Weights of a small transformer language model.
Size: 9 layers, width 448, 7 heads of 64, MLP 1792 SiLU, vocabulary 26714, 46.6M parameters.
Each number is 128 + 32 x the weight over its row's rms, rounded and kept within 0 to 255. Layers, rows and columns count from 0. Numbers have three digits each. The size before them is the row's rms in percent of the matrix's.

# down: layer 5 MLP down (transposed), 1792x448, rms 0.0335, rows 1086-1198, columns 280-335
# up: layer 5 MLP up, 1792x448, rms 0.0335, rows 1087-1198, columns 280-335
down1086 101:086164107172140076177074108148104187133159136140101095184123100131183119137117086129102097058111176126113088126108091081073147086104136142100165157116147128111174108179
up1087 097:126134135067114120138147159108151092069107107138076143134146123187053150167101088157099133071190160160128138114129174149112147163145095144124098117155151172117118134166
down1087 099:125087128177152162111150027116109158146172119140135136138135106063161158109095156120145167157090167134129113104098081138135150121147159087141106122149093129137141079122
up1088 095:140112156144099133225118121125145129152146121071145163111175153093121123145164105096136117159112056154139109202161072073164156113131186177083154165073085095133159177094
down1088 099:127135101107148114064129162193131178126097090164138108141116140141113146119107141114122111106139127113137133103063170149097132161074156088138105097180120074122110136106
up1089 134:146135067088148098172098174190156091120104117125118125147082067109155184124116084147168130185160150099120147137179142189124151058109187131126130135136125102133130119123
down1089 152:173126089086123098145118155176221131123087136121128092139071131069158144138105076156166097176164097123097161120170126204144146063126150114120124160140099125111125139126
up1090 106:195133134085160136198199155087129164106131139074163101134154104125125115126115112082103136115084172130173129097216160121092125124108084121090140128138089167113114145077
down1090 115:187059127089094171198053058154148084108082104120135093145080109092130080056102119165141158149086165112098105154161149150142138101112134142105136095166135130147141183197
up1091 108:144127068126150148184138146103192097122139142171127136100141088096103073107133185087108151145130138096144181119164132134122069128211082128126135189125120206102149130129
down1091 105:145188139130127116088133064172064126101139180104132117132089152136141203163121091146135138151116081118090143180112191104103151107096175130144116110179145107117140138112
up1092 100:084095158068141144137100122129092138155145130143166130103114079144171143149169153147185144177089188123097143138104112221121117138174133103108155140134160124122148134115
down1092 098:118170171151105117113146121147131146063147142146101107118147161118122099113131115086100179122138104142143093132155160070167195128121180116094129143150102146105136127110
up1093 124:160117147113125127153112120108106147131128164161176108137090197094119121131091163137180139153142114109163109082163159158079110095153119180147175117109131131050121097120
down1093 134:127127124133182120182152146122119172116153152165130174113109132080111133099181114119108096129109088073084093116076149085121109125116090115159059154089158183128059117115
up1094 090:128168225138158098187121140114138084054132122136119066175148129153153111175111167106111176092143083088137106157083104150147116060089118081106154148112142096119124124124
down1094 084:092131024125089162068163151139123147133076103153160160113084143129099176129156064104118113112162230124121157141168122112123110149186147151149109137162129156154082102117
up1095 108:104126195103049194115114129161158133141162101120150135180132111116165155111163117142142141158146109159105094137111127108107058092117170166151107138100110066117116131106
down1095 102:138131100162111083174169142068153160080062190148114097184138134127151164126075109162111111172149113068164183111128087073154175168155103128101174122170122131104153144109
up1096 090:133106109128146141139119169146108122142156123128096106116065089164128147099142117130149116101148157106041132102150171171125154144167066133090146100111183225083124093131
down1096 089:089147172147096107106098080125117127151133104119167129146200166107118159144111145111118115105124109153209146126099089122137112141071166087146139137147075054179119190150
up1097 102:153114099143116096105155143158158114162118111151078129144070119123175112141112152113161074173113147153065153089136077177135097130165079137156105148101148123088117096141
down1097 100:092116129106123135145078094162077177126158152133158177105151160133115094149120124157095150099135167093141160126179111149159147118092158132100108115135118069149131114170
up1098 100:135124101130136114151137161128107148082126132100053159196138168191078130114114119136134128080159086122079149173203153103171145138172100132122172112136108115137145152086
down1098 100:104158160113147115126106110159186174096176138152154116059132134169116127161133168155123145194084156112177117100093115163110135158072102116164166171119083131155137130159
up1099 098:187145098129116194078157161155136099114056104168130129150136073095177174133111088184155120127163188155120140065149115118163142144131104123138102132122083188123141178165
down1099 099:157115167125170074173128137130096175123239162109161101132171187182102142134170190096119104084086122159142132185132168129072100148146127116134098116117169077083117120105
up1100 095:197148125107082176078127137121159152094156119138091111088077092103076211141096161149085075110160143097140162123173075168147176178190136176103165104115132080130174096142
down1100 097:050079149154122088110118124101131094144039157115137175144137124135195106129110100054168186113124120110080072122086153089089163100077111149106106177112113163148074107133
up1101 099:123125087189173180101157118181058126161074138154135136112052107106067137141101184081076129097084141128131099111144145111156184146127110073124083104112081100105072160158
down1101 103:105120192050036093113101129089145126151145136116124113160151157154140128082146096113130123104190152149126117169154162098122160106137147173098203125168172156141152135140
up1102 101:127142102160102093120151151169135125114149138142190155159184116151164128125170146124041157138092091097095106109102119086137184091082086086133131074156060088083143146093
down1102 095:118142192099147169117095107093124128140149110095062123116127179088163154154114101146156120151135153171125112143172179126098109170155175175106048172087167097138135140159
up1103 102:096169096120153133174133140160136179157130136157112136121113168204122124156131129152096144104141121126155079095155121141167139084161152159091178093086093099144078126121
down1103 102:159094141144096154128148108105118097132141107102118112111102089074099135112086097103190124140129108089122092168075151124102120165126126117106141132175146158136122141138
up1104 107:124133128105088127177099124106165202227134113097113099111183131185114197125159110084161091115085129154159119137158107110064066124139150130135198182100050198126129125086
down1104 107:122162106143139112104159124137077093053115148151102112126144098051110064118090150139089148154156132119083162132114197147217203186104093142152080049131193075115159127151
up1105 071:102142120108138158182130072126150088125090139140084135142122148154148143102114092112118146129155176076132171149096070130077194120126157091113149156119129149100113137150
down1105 069:147165140187133095148159184083108122098157081101148129122164112166115142140135165145125128122096107125128106105138148111154084167140104170118085137144145121157138110089
up1106 094:166072156126149052117144136108144166157092070118156087087158110152128137090158101148146152128155183122119166186115081103122109101189126158135099096170097083162103126100
down1106 095:103168148106160118097099181173140090020157139176096193109127107126086110222113145105126135137058120179103080105147168166173103120103149115149114177101148173105110129141
up1107 099:166108152143148134093093118131083118111133167143120117145099188110120122142165114198122092163159093081144147199122170143104172135128091130183108127154097118166127124179
down1107 107:088187130122104109181140101133185108145129061119106091146179134156114142150094203060131085091065147165130122097140088130147103103102130118119145114119105142065123154114
up1108 101:141142145107159147148102154094111086152099092136133104187138144073171129127174162145143149178131119111135109158089132129173150152160081148140091116105123180126135157203
down1108 104:142069145179123125079176105134097061122143174094167166140151142110143121093132113102064055048122087103084139159170131098102109115069173130128133082138162058097105138081
up1109 097:093141097152144155144130114155100091062153134125053176122196088175139140106090123148157112116138078146091110161065180094139159114152131159126146139132104155109111129139
down1109 097:114142140130097109152148153139132156150060115156124095136071109063156127145142131105112219188111126091168145101121115138158154105131103127114118164133146109119145146112
up1110 092:110111181188097145156109125122125130075144114103116110161111095144087109098091115105114146103140192118166152169139137099183093159154148079189141127148151151128162146203
down1110 095:085155123131111113114170145112202164133054099136152127122085132086122158120175114086172097164085100099109060070137143151125171098134135149078131120131119084104090163083
up1111 095:148148121096123152138141136135153126152122108107128141127201147183088180171115159160143181106087190113071116170062111118087119044096133137116125134078155110103179135100
down1111 093:108138112096121063145149115140142089112133149134102121133060118082176098120130126119118087180193064124159143143179154170167191189146107137155113086136101169213106115156
up1112 125:112083111148141179148136158162143076127159062115114154130198148129107135078119166138112167094123139136102161176104191143178123196132090069099110120157169152155105123119
down1112 123:163163107109129123149138062122160138120103095165108126109125139075139112102129146103126222106095134103119051167117081153124151147117099150144092181090152096119146182114
up1113 096:122142139101131126163109133126110112118190105155154147124185100141090128136160120129097122135149154126138105171141138143101087143145110209071130181157130087067117169080
down1113 090:143159123139127115107169115125142172089074158096099092107055153138140166127109168111134118163081081176132129114087131110137159139110160059176148092096134166155108131126
up1114 069:123104185110101127141131119101147105108147074110205109179061189145175121111168165137100146090088154113078062146130089061105159109162124119093144083098148122074141110089
down1114 064:127128116178126127149153121133172130191116208117040123085203073130087102143097091142111128125182094116146147134085107160139041114083139147143114212204130131124133128139
up1115 120:184125148114172175112111120193081128175150103120172110129182216119055107070099153110091137187138107090167144144156153164095150126159177123170087105133155071113108057101
down1115 127:075101203182105175151110136114106116131108097140158108082058178087115105101128103095054115102050031147169101177126141099120132116117092097172153120084137173143098109167
up1116 090:146141131054131186119149157106118120194159072094151164173144186164187145114132113141169138132161144181143125084126070171149111103124113108125086179140111092155138108144
down1116 096:104080175152104106139150130125174148099067124134102071111093142122078183144150162128134136175122127096083095128145118153166150190111100185103137129140130134102123125135
up1117 091:067162028185171131152146110144117086167139080148124136079132116222152046172184095175137147084157115132087153053132144092122184160104108139059091175145149107190118115129
down1117 086:168112211062098075122116125105175156118110169107129125173120131066092201105073218040113116161131165150165121230140129163138106119153147122191192120144136170078186132142
up1118 101:150121093134121084132113167110175144125143115105162061163192065100122197087077128099072191093109129137102117051100142148142198116103118130136167114133094130203179108105
down1118 100:075192135104129154141162076094085115065126128159141153160140162102135075131179081122188111126146098114096133163140133135148091155127115143099129134091142101081064145148
up1119 103:090195145093119164119085144126115154110166135132126116111128104117148132191088149126100125086147091118119086151077099165127183144145095112143105117080150122154121105110
down1119 102:187138114126114079153172121113154165203086147124112194141149170041153114117132137167166123118137246115143174096122125126130120157112091167163159093141098115104137137108
up1120 095:154152104094137116132104069142133125102127107112140168190169168147108119084136069122100098138124122171117149042190128138143189147189145159110165090111080149207089082125
down1120 094:105102133146094112090098096101174116165138137102146100102121104060152154167088141151162165161117158095153091162103110120141128103066078051127134147135106155079148138135
up1121 103:144137148072079119125130128131171099141145076134162115126060113120090093125137086119100191090120147128128122119123119107128085206109111065152093061130143104118147143121
down1121 102:083140131104200136150118142100093135104138141147097132100114145129179100126146173104136126184084060102119129082126084132149141123065165159136143161079078111165116128123
up1122 100:117083100135151151106107176163140160141132099120119140119158179113153082088113181169123109138179118147118128071194061158084098148103119138122122142119090130130163153054
down1122 102:120133122073129105117173092087142066083140121109123108137105096172115118203122098113062144105143113127140097089115170136135136146144159108129139120133188162120136101221
up1123 103:115126147121158079130112128109132122166159079147098146119144096148111146074147123115145106103100156153126170128159136101105119135097109115201070137087112070152160157130
down1123 101:176108155073049173115141100121157078049049125104128141140092132063125115155136124105059131123144088137133147111159107136153153148160107114081167071153177146181099130106
up1124 100:138109156163129184112096113108159135097099124122119073187142173142167115111104155112143194101136112139079080079098165115158145167142124088213118132111056169165170142125
down1124 103:112178187099144085168130116115133121180181097162099139089123085149164120096114099144082068147080134116124180158148092103127120117136143182096151058150143114087112074103
up1125 096:139100064143166226078153074073132079108104132145064147141170132135143050141077180120100125158031149109162173151122153129176096140160085108153098175144068088109144139135
down1125 094:148147151058109070147153169175081145117156120116196125116126081087154199126139115127103144140231132141123084144163144092110176141136138121145136127116106143117129101114
up1126 099:116108148114164136123124129188170079151162134202110137136095212101112112150095115136211146118099118136119147117151159156115132207138138132126117161138145105187162097101
down1126 099:111195117045092142176097119090108139147101098110123111130162115079185141105132150122099135167143118122188177064123052132129134091098115148143136125142081099059096165118
up1127 080:162130106165174128092165109160098141160159105140109103180112114129178123121072159141110181087092135070119053130151079114127168167123150107097121156152098175154146112147
down1127 089:121137137063048147150084143121151118137095177084154130091114141148106141087171112119151117189183110205141200117119178099129112105162149124136144097088171088107128208116
up1128 108:153173140118174126156151073082105132181064175085107081122122169152109105175148151133119158140152164124194124137120135172141143181121110161101109093170130088181109124118
down1128 118:100120112136163134140112139119145096129100145091164133140094137105157136133145098197141207141049105086113169108104142106148176179084141133098109107201168061194100119135
up1129 103:190121102122141165079162124117142151104131163111175092094125121131144116084140088133140149109167149078167180147098119073147146080103195164095114075171140116159109129131
down1129 103:080178130126089095101127112107068155158096057178149126143179092111185138140154172141091100185157132144145132161147141145125119155174060097135085157066170162138131125103
up1130 090:132062122104123103140158100164140115160112163137123146123157188114131159117121137139102149147127086121113121146087132133132167117142166085157153154139100139198131150121
down1130 092:147153120147130207158070151097137080112071061109131139129113112150088124184151093112153128093116141124113161126187111093128106123135088197069050090142090122067154141111
up1131 102:199101129146096127125107101136143124171127148125064136081145162094130174183110157135176141163126123076137184098099152193143139105082120169153138080079132089132105119173
down1131 108:138198143110120080110183148173145089141139120140133097132088143087155136141093163146089108097120142168151091166186131112116145145143109131114139151189103168146190146131
up1132 100:112153123074121108093184161142158103135036087144182114134149086076142121090152117185139124137167109102145107146088135149087159111100065114117138069108172133093095133185
down1132 095:184118146151139150155073135077070141141166078143056094103127129137153130131082090126129132075088171160130123074114152111162137120165202096139145141141137148130169090129
up1133 110:178144111172093094077126124102130157134120159116133118212152062091049103154166101062128118143214150205137125103153150103145135076136075120166159040159101130139196142077
down1133 111:107171146094116099160132150147123113118198108156088081103139153149130122134118114165184071138128113087138113130125154146122110178133190135113102116122128123107129150121
up1134 094:085115086153071134127112133159152147170164082109082072154161110114150127148108087109117136074086150130140089149138096129107124119101155127045109152067127103097098086160
down1134 091:192176159090194136104182140081107105086119166119116173121116114139081127147097127108158104147160114159116137105150155116126099175183129108121116135181121140104134094159
up1135 123:095098186129154120153210139071146114129149108092172115148145103141166141102121160192052090137103158137182169105104100136145131141096084107132127080166118145142124100141
down1135 126:158128109139162132077169158111117114136119195081143196091129158163117171159149157073176160150143119129094055149150104181135153141083152138110111118086071186123092164181
up1136 052:084111209077077131158173091097150106082136145071142180158093111105124144104141117170061166166086111083081085173124102103157156125179129095086137078119126117051133165124
down1136 054:198122093169123123115117176141156161185129152124112090103152152132135086143115095092170087080179138144143104098114117116130108079084119161148127188172138128152146056124
up1137 096:067142160087152165139148153135115156142098106116118167131157123163130119105148112196131111202171113170159126133213103094129062152184111134090147086123166123101121089127
down1137 093:165111126113095065134066137129114159117122164120140119144105105116144122130105127061129141123104093101077117173045173164102172101094125118142122132154117155181106131148
up1138 175:109114098096160172096100149095161141104213255104121132113110104176175150159125142127133093133144116175126128122113097135096113180142105088115181117107140157166176136132
down1138 125:097141110127158181113064072139169132085145224097139149151114115118147128160147165121118115164109134175149144128082137129127093151115103122094163100127183194100187127116
up1139 094:157147077129124180127090158133134118197120059112092076073117063088152138084168104110188176079110135078091143147071121100119129109138158115110139120145171141156113145173
down1139 092:088129175095131122135130097129107139128144128162139238184140145157149116152121176093090125107133149124163085133162098132118122113102149133150143098111065117109111140137
up1140 103:176144125117153151129168162115120195141142154143120110148165123154117146104113122163101183182096112121124127144112140144146154114179133092124072101153121137139124147122
down1140 105:124166095175099146136087169167167078098093149122102104128105151127096158219141184169138088121084130111100112106116128138112097135111095117161171111079143119111086143095
up1141 106:125159102132173082085144152100082167064117196133108131182126130135162150163179092112120147198175131167142047146060120125093195111127152144077057134115128166113124149196
down1141 104:096128165136095174117103132100158130138103122110155157087121113122163088135069111125190113136112088113129175121174142093145138116090125092131165097141129086123173139129
up1142 099:141120109144140071166102144135153096121133119132073124080097114098146099073136150117132123046152133096158192160077125106122164134152128108148124130109090159121120182135
down1142 091:151115101112125168116162108099083186177096147118162097202154147137108157183136117126092146193111140169109083083145115145150068102162118117115143113181106100149103062123
up1143 103:156118129158145088082099098152093144120140135094187102135181081153154150131162117125097101098091065177160131178146182116117151180091159164012148191143100121134165143132
down1143 098:076121106112098145207152135110141113121115158183100153106116117070146150119114123161132176157150175111127152133120122131116107095120090076145093125109112159100062150129
up1144 100:116095134126111140102202105119151093068138133161116159093148134149065087127145110147136121113154124058190117172104108139138142145137112141129091091120234076144074145098
down1144 098:187144116128146077132121145172134162192114134091172110179064112110145222128087191055130144092148144197114151094160129111101136125169152122118127133113073127050173145160
up1145 101:120158216085060106141127130194091173127124149116106119104145084117147211099146133181060096155126037089157166198118127147151156133149128156126119121044109125150105142120
down1145 111:135116039155144082142124152152187116110097178109123092075096082163098121184173125070105098147133196176132159140159160112100179109146133121140186158151112121096102141133
up1146 119:107113077176110184143107163155062126104092165112067143145133136146122136146096128184171146136113144137088088181129150097180138151151061169103138121098151097148104136107
down1146 116:187128162086078113114141159088145170096123186135105106104146100171080135107131114139122133124107107105114173107187156108040112130080182125134165153153096096167151091145
up1147 096:134137101126108139127139128158138065114102092100097139125086091134104121102150135076115170094106164176101135158057098116165144148124086150175129118147134140130148080125
down1147 101:097106144166142073113129086131109182157171139169166141149143148154175118139088123204152095142082055077145146084167190129111136140145115072118124127144151129132097154109
up1148 108:082115142126184185143184155068177118115144090152169150089160093126118139092167144177140097136106099113146109093105144121132111091121136183064099088088112177128160169123
down1148 111:109145130075089142104096119155142121104050133118082142169076137126135171131090142095128147153053115104185169152073135175151113174133170088128157153119119096088161164101
up1149 091:145083163183116107112146128081147169109160146136098138169184138140130090141131098095136134114080150130150139152110122089110157123132066110092170175160135176147117129121
down1149 092:126131109088092118180124124149130112197064058134133075106112132155162182132119126105104136101179129084072077129086186160131125171125149143125106103110105094075054118111
up1150 100:109083095117118123139200106138151151135169119103158140135140117101137118158129158078150111097136148055098120146142109169153124120186103109169125120075122126106149151155
down1150 099:167147139167145143139111141132120153114101163160118111104146125131092110101130079200118133116137171224148106132122116126106178156119169117095102178160150153168094138077
up1151 097:141158142114131056090095152131107101121149121122172099030124099116161190177098079116074104172121121151105078142133152122085146108146163083112115127149092160165134166150
down1151 097:103133120126115181157126065112137148121129126166125147130120174153143104070131148166185139059146121141142191112134139108118085153074076136139138108126110095089124094113
up1152 095:102146131094128140104089084174118155131121120143116102144157125133080152053132157157086113123128072116165182097146122171097116102114040132180154130062162145090117123145
down1152 102:139115121120147110081140123109115099136145128087132175114103120144147138173157103088133178137092115114071122134106113164146094088042177083140118121101086191200113091109
up1153 110:136154148095119090132207128108137130092164155151100090101171121139132098163138157175081150145120095109091116117126136120129197106100115111131102130163083140083118132075
down1153 109:142097104146113146119135101116087099106073103126121109178088152130116157166101083125160126146088186133086139047140075184135078087140098139099103162119171130160055089202
up1154 104:152153182142107063100172162124145175110141102147106148101144106117137079178158142099100082143168084139128205113094156147125058098123141095118089122083165126091113131116
down1154 113:121077084119126134096107132111086119157162113132159128084148143102128154168067121074117187119083180133139099155119143118161134123126134077095113113141140161121072094152
up1155 091:172137087092148118128100112156110104118135096113086109159129150159140133101086123140124179158089111130180077119117050126114092118188124178162124047082079154111133101163
down1155 083:098131168155118159144188151103180179162152126130132098120100071059132132157197114133122084105178120102095174156125205148162110124069083075061134194154217105104128139109
up1156 102:156155067167082107069071135126133098139134094123111142158143149123127150191113093168116137120120120109091130157109123103120115090175118151110160091150108068108142148146
down1156 104:112133128091155168172127157116110132134069118127163138113119121145098168144131106114157079156120153125218046100139137142115130149125143070163131184084161158164091092084
up1157 092:150153106084109177090071045155180166111121147123057136155087111143125126121148066139128109149124097142125153106155132118089123086151171133145173144158085161144163103152
down1157 101:109112125173161079105181218113094097117091077136202134119171126109111097080097141070125157118118134082172140129101088107119127177115174115108120131142126079071101198106
up1158 102:124164145120132147176151197152159098089086119068139117118210190060098147158126166098091161087115129150150088149143078193116119182158111146137186122134097119095136125076
down1158 098:137183130101160065082085095154108184172154142143123113122111111133192096074144111166160142168134130096140175091131136049101194074120123130146134116148187125153125096164
up1159 089:143138143110191094133105139118113072141150144072166137132147155168174108081146142128096046101156194098064118106136150136123124159189132153121124113125147129167084146124
down1159 084:090103118163078172156182134120138177127135112179157127140097142111132125151053116087162187120174067107183152154084095111156168114074146104085171136168078117098124148133
up1160 103:146159094160078101118180091166117132116086148140111168104181178133112081160132147103135140035153118093104112140091153148194210118125137160154096113132147169134176147148
down1160 114:136102154119093158097132123141105126077098124141148056120086103161130129173152116137124084152085119221123140149076156096135160161116106119113156074156107112121114133120
up1161 107:166158137162129160069147115132068122124098133100118170035115082097108160110119093105115130123137160160180111110093178100114102137069101210123181101096164095134100125169
down1161 111:118153123126127151165051149165107149114181108105117083177126118184133121179191227155085115122080118102138110191106029071155125174168139103133111123092068088089135124136
up1162 104:081134134144118134141124142152156111142147123113112102107094141143117129135095178118085184083151177130122132112164136151135164124165174086153149098124138115125094058141
down1162 107:163096204094117115169173152066099174164110131152127103136110154143089117100102111141118071125138084124149109156091189146110102074091144141104093070085120143133167212101
up1163 103:122176132140151095110103173171089088172138150136132124138116107152141130134177127082112158162150176160140143137120144133131118142175137136105058107106136126179179110085
down1163 104:129112135138126126123152129093160181149109114095161125130159092103113136105109133128180145184125171113105082171151126117112145107119098109145187145111089153117119159168
up1164 098:154082186125055116082119149138090145104116157138071174094143090170139145128088139113122103165102179205117141067173187175142127176170166177118096110127114103071172183108
down1164 094:108151111119196103172112124104157100112143137075161129147137160162135101154137164115078112142178106000111107164121134143137144043106091110111121099135143109189141076116
up1165 098:219122079136121106140097172130123092090070134153106084081135164109137151186053105087149126098070099052127077113115083074128164144230104117154107077134115089128097159152
down1165 092:100150182133131159105179072161108123162196104130135125165141094160118145107189104173105180138170113217148213172115177202100062122033155172100132197097099133114140127085
up1166 102:141143143159119114099102128153146084104090130149145157160146069094119161116136167137159173132104079104117149164120175162141095101172146082177096120108055076159091164155
down1166 099:131166096055174130096143145134103148146176115171143084089134142133117058191105163105118070116104145149185149109101149154117124163107107192109106144176180137157141096079
up1167 095:151090139172129119153126070165138138122161165069076156124151140150083131140138140063132156104134087166113099157117118117132115172127117108128136080110105058142116139141
down1167 103:136157109083102149148146113102093114152098082155102159131097208075140172154159159157125110146135131099117067116111080108136124110195150205079097170078090198114134120164
up1168 119:157141124152121101150109125118111083112142127117063108118136053158151116167157131128135153121147143105135128128085175067135167155096146103143145159136115121113131118140
down1168 111:106134133137132196129167130099137188160073158146115157077140185104095137135138145193138120166124127155091121127092091128143095114109110128140142119085122109147078180133
up1169 104:129155130107085145110079106229182174177119147159116089117185041117158202140134083120119154113216136158125188137105173163140156150194151121179116152120162234144071138141
down1169 098:108141098153133098096176142071111129097125129155117133159064159117158095118146163145154122138075105119173093076109095116088101080078141125042174090150119080139153123119
up1170 108:178093163114134130097136109066168171103163097130096146156050156165128123157169089084102101098116095096073188154087134081143166151120068139151114163113114111103114074200
down1170 109:100184090164095138120119123164094092107117131163130055111137102125088120087073147105147139082153169167162102148175178139089140147149167143095156167165129132111143175117
up1171 096:155140132141177111128135156138110167143109113143089106205103110115133146136170107168067147162084101148146147125149154151131093128127200099106106092139118200164107118172
down1171 099:107079173076157130123127119108102126170132155161164114067154123131132126162101196156140049098146173107167167099106118080149176141192130115172075159125123148125155095114
up1172 103:163168145132126107110157168130140145179152099133106103090124077124181151115080111114108133115116193093163031106170151123099171124134123181019123039147116138099133195159
down1172 098:115094116149111179119120146143161137059138143148131175182115132128127099125199135125112134136135135232047219161085068155155144145118135076238135151095103071150126123080
up1173 095:081138108173134111077185094120203149091144137141097153088131141114171167120097102137042156149175147142125120144170183139149172078135122146155096140194119127151182106187
down1173 092:195104117116108195149078166183068109130105118129110144119136118128086081140166170186214143115063116110138140105080121138090074143132159114097086076108106107148108135040
up1174 104:165153169176160118061125165159109155152138139181124154163157102053136148134111144119104121158088098144132197143198143151131106107121155127103125133091099130152111120116
down1174 115:157110079095112088087150132180142155107104146130143149072091149169162162144121089152142178114082146099099128104086117121122187158146135124158145128114173213103155099118
up1175 108:101150171140162123075051115174143155172130095105096150152186138167124158149134157111079133174113093135104118171143111121114093140101117157138114126187130197099134154138
down1175 106:127130094154127143162167159093147099128161156154201104111084132134185108145124137155144148069162152150138150083123131123142149125154185059090164152082133060121113126142
up1176 100:127105098159099151158111125180143085108177116120102116113093106093100146081151116119083148110151141106062148159106190159186106136098156141172145175130135150156112098160
down1176 110:144062162090140156111116165131122236128153151150143143123115143179140135136119122126117092168063131142107119190116147183119142121081115074094112140118113188112152153098
up1177 095:126110154144135185156099134161166163137106149167107127124205103121160139131168147178124118104076136136094135150154086103174192097082178134107071145128087082123097106087
down1177 083:122124144125142092087105147111059077126153104108150077117063142163082114134062144063115115137136152137170084126127171142117083146213072134121160135095166177157121102181
up1178 093:095174128100176096131094142123167127153212138141114105110130135119094109108135100146117112144188116070152103163128142160135054173115128157117143102148129182104151142164
down1178 093:129149086184043162145167083121103129162025123117126160152147128116133138176117205106098155103063120145121111116164128102155185000115168122152093169103148125133079141077
up1179 111:145108152116148126158174093152132137134194170159151074144107070097103113107174087114176120127045078077133160101086120118146159117156141182068139181104135178142141121061
down1179 115:106154091129142162049119141113044130124089083139101170087145177145084142156101176125100146107164155206118124135146134127156065135138164166144142087159144040159112080150
up1180 103:163115104111096134167152102153151118111131141093135071104161165150108219133154086107120150186102136158095090113135131108074157155102088081090086140141120219125141126127
down1180 112:121175151143131137133186168184097150135081101101123070172139137167133086199096198109125099049118128130124116137097155128110109155168117135143184132097107147107129127126
up1181 094:126161168069105138138145131126114091063142101094193155138121125141166107145123168215140158116100085148080153118129153087165131154145103139192114073143157128149161137107
down1181 099:116093086182101142113101106161116160143053108119120120118133116108049135050104103081134127127097147093168092093121123151097093108172117114090111193109106086115083089149
up1182 096:135137113135166121083131211101116160152079087165165122160136144146152132074095164105091063129126124134120103126067129138110108137166129134163074107112054079160097095157
down1182 096:174117162106059158168109116138090059161167202133133146120129069140069134128153124119134180146110170150086150140143110081094129073115138131091165129134151171047146173121
up1183 085:129117152144177149103159129139141063093156120152078153088100144166139103149188079058087147095169079189113130147184070160125139145150154173085147091113125127173169133129
down1183 089:142137136203079079118143105123061149166056092130132187186120128113134085082095178116168110193129161036128129160140165133122164159100148128114080131116128150054080178104
up1184 105:127166189083126145120137125106135135043170131182120129154048126144185186125107160164126117153107116098135114138112154156140166107143153164089128099130169061117087120139
down1184 102:185176074154139126101102147090066113118000171119129101077208124108094110174141109121123154113160129124090132118109088124118171132059145124120158129122051167165171075046
up1185 103:163144150164102138098178119131136137116096159080129094128140142086122155120117173149150143116172108128106146158136117119128074132125130082137145130153116102143095143165
down1185 106:114151133102152122141117176117117098146220112227118162121085097175148112127112113139126084075118146128164074096122157156097139151128109158131109188104150152119117109098
up1186 089:106123145116095106123106120147152151149176158135111089074172076093148128166145124106094098210141141122054148117129096125154111128079101179138164088106174087074143155107
down1186 088:145120089106177136159134103100164109145052059134148180162106159167161080137141108153172148047077090135139093085090103127099171110174159110102104167169123171104121077190
up1187 091:114125139137053129173115132114161169159130155156169124159131085055100140186132177148169204165150167149108194126090140136130132136102114186126097124156111085172088087143
down1187 090:142075130139141114126120106134113087116121078085130111140161185167117118039177110130175109104170143107158136121161140151132112152187135045127155169130155081091130153118
up1188 107:147100127102131100180150178124124151129188085081186157145134137162102094147140108134108140115067169179118067117127130129162115122182122101077102115137101147107156150096
down1188 108:091111150124173132112127149144149105120141155169108182104216119089115120119157162093094094129142125114109105181114121114102119191109075133148072123106097205197157148102
up1189 104:195155224144087159103125193135104129093111112157119101169135127059116171121133128110116146154148156133183125103157104161153150115148112167119100124087174106161124166105
down1189 107:124133148127185177146117095181110163116163120127128095071069116151131117244098156199057083114105127150124154176126131099176149119126160087131062137125084145118100176126
up1190 100:111149131134144082097106131145074174086074138122076091143146116160133167080149080113113126182128182156104112070156130121107123139186063121157102145146063171111134147176
down1190 093:128192128109123163135143143126121084155204095112185159104112117160124118146184117187168067125144089121129191175120176122121129148088156094101158095179230132134088086102
up1191 058:186144103137154117122054093138135103105122153101086064126132153170134136087169131123076091183169091104132115070136148104097168122170124158120150145115137129131169138117
down1191 050:045141147157120152130180152113100150123107078141170185161115134117110125142133140149167187093082136162124154159201148139140138184129130095147122093116123180106125118091
up1192 096:123186067095082135178127157142175078097097111177125133153132118187133093142084047112139150145134127152127119183160176179128140128168144099088144136111108184151154165140
down1192 093:099068139184124126111118117071087168204133157133116104128104143074158132086145203185136100102133121094151100091090094078128087120115149144156087154113148064141105129101
up1193 103:109065149156105170152147120143163146072155126152097081073092147097170175151140157170133073144091128123153156165099106100100149127100075182142100107113154137102092118178
down1193 104:087191126154153068104124130162086129178102113135151115155164108178109089102109045102136211094140098093133174145119147094110133121111163115095154108143117135180186136073
up1194 106:171154150171149165150149094127125158148121133064158095166132123165101112181144123145140198051136168122101222165123142231147134167179106172088170137143075087149162095199
down1194 113:082097113148134105148097116092163192141113138130117143127083117124154085110157162179091095170144102100154154090132097040115182180115128108182091064196150105119122119080
up1195 102:086138172090117134114130084132131138078101103125126119204127085144160183100117155151099142096146159134133134140077146141156109167142114087121115129104106113163154132161
down1195 102:133095132185139121108172174127146126147120130186112105082153143166099089162155140138170167172127098152142092103126141134106113127115188159153149109127130133119187104119
up1196 114:181111147103125147152197119080084163151174157184157150156129140155158168158092130093089163178069176190146138113140101092096122093140058112150121110086135138105133135143
down1196 102:091199131184113115098075140165121093138042113097159100102140142120079140144118142153175080128160097070144129146093153191159158168139064110152146153144122158146101154148
up1197 098:089147126125070112110147096101169163089122090091114177178144172134148143163116069143159187141145143130151095142120120076116193117121088117145110099122139113120129140178
down1197 102:154127131147126084130109147140085113118121147143138130108127081147062133098115193164114121085108140107095136101123093159158087113176118126108109135124091142170147100065
up1198 096:117161209124114105104171143162197101115140113130124096163114150065115165080106106156103081190144133160112150163118158142075082145126150190145162150160095082134144150126
down1198 096:119102113075117138149152107153060124216066118148122193128145106168171095166153174125136125093122126081168090071170143147122144115174132126123086100093139127075106069136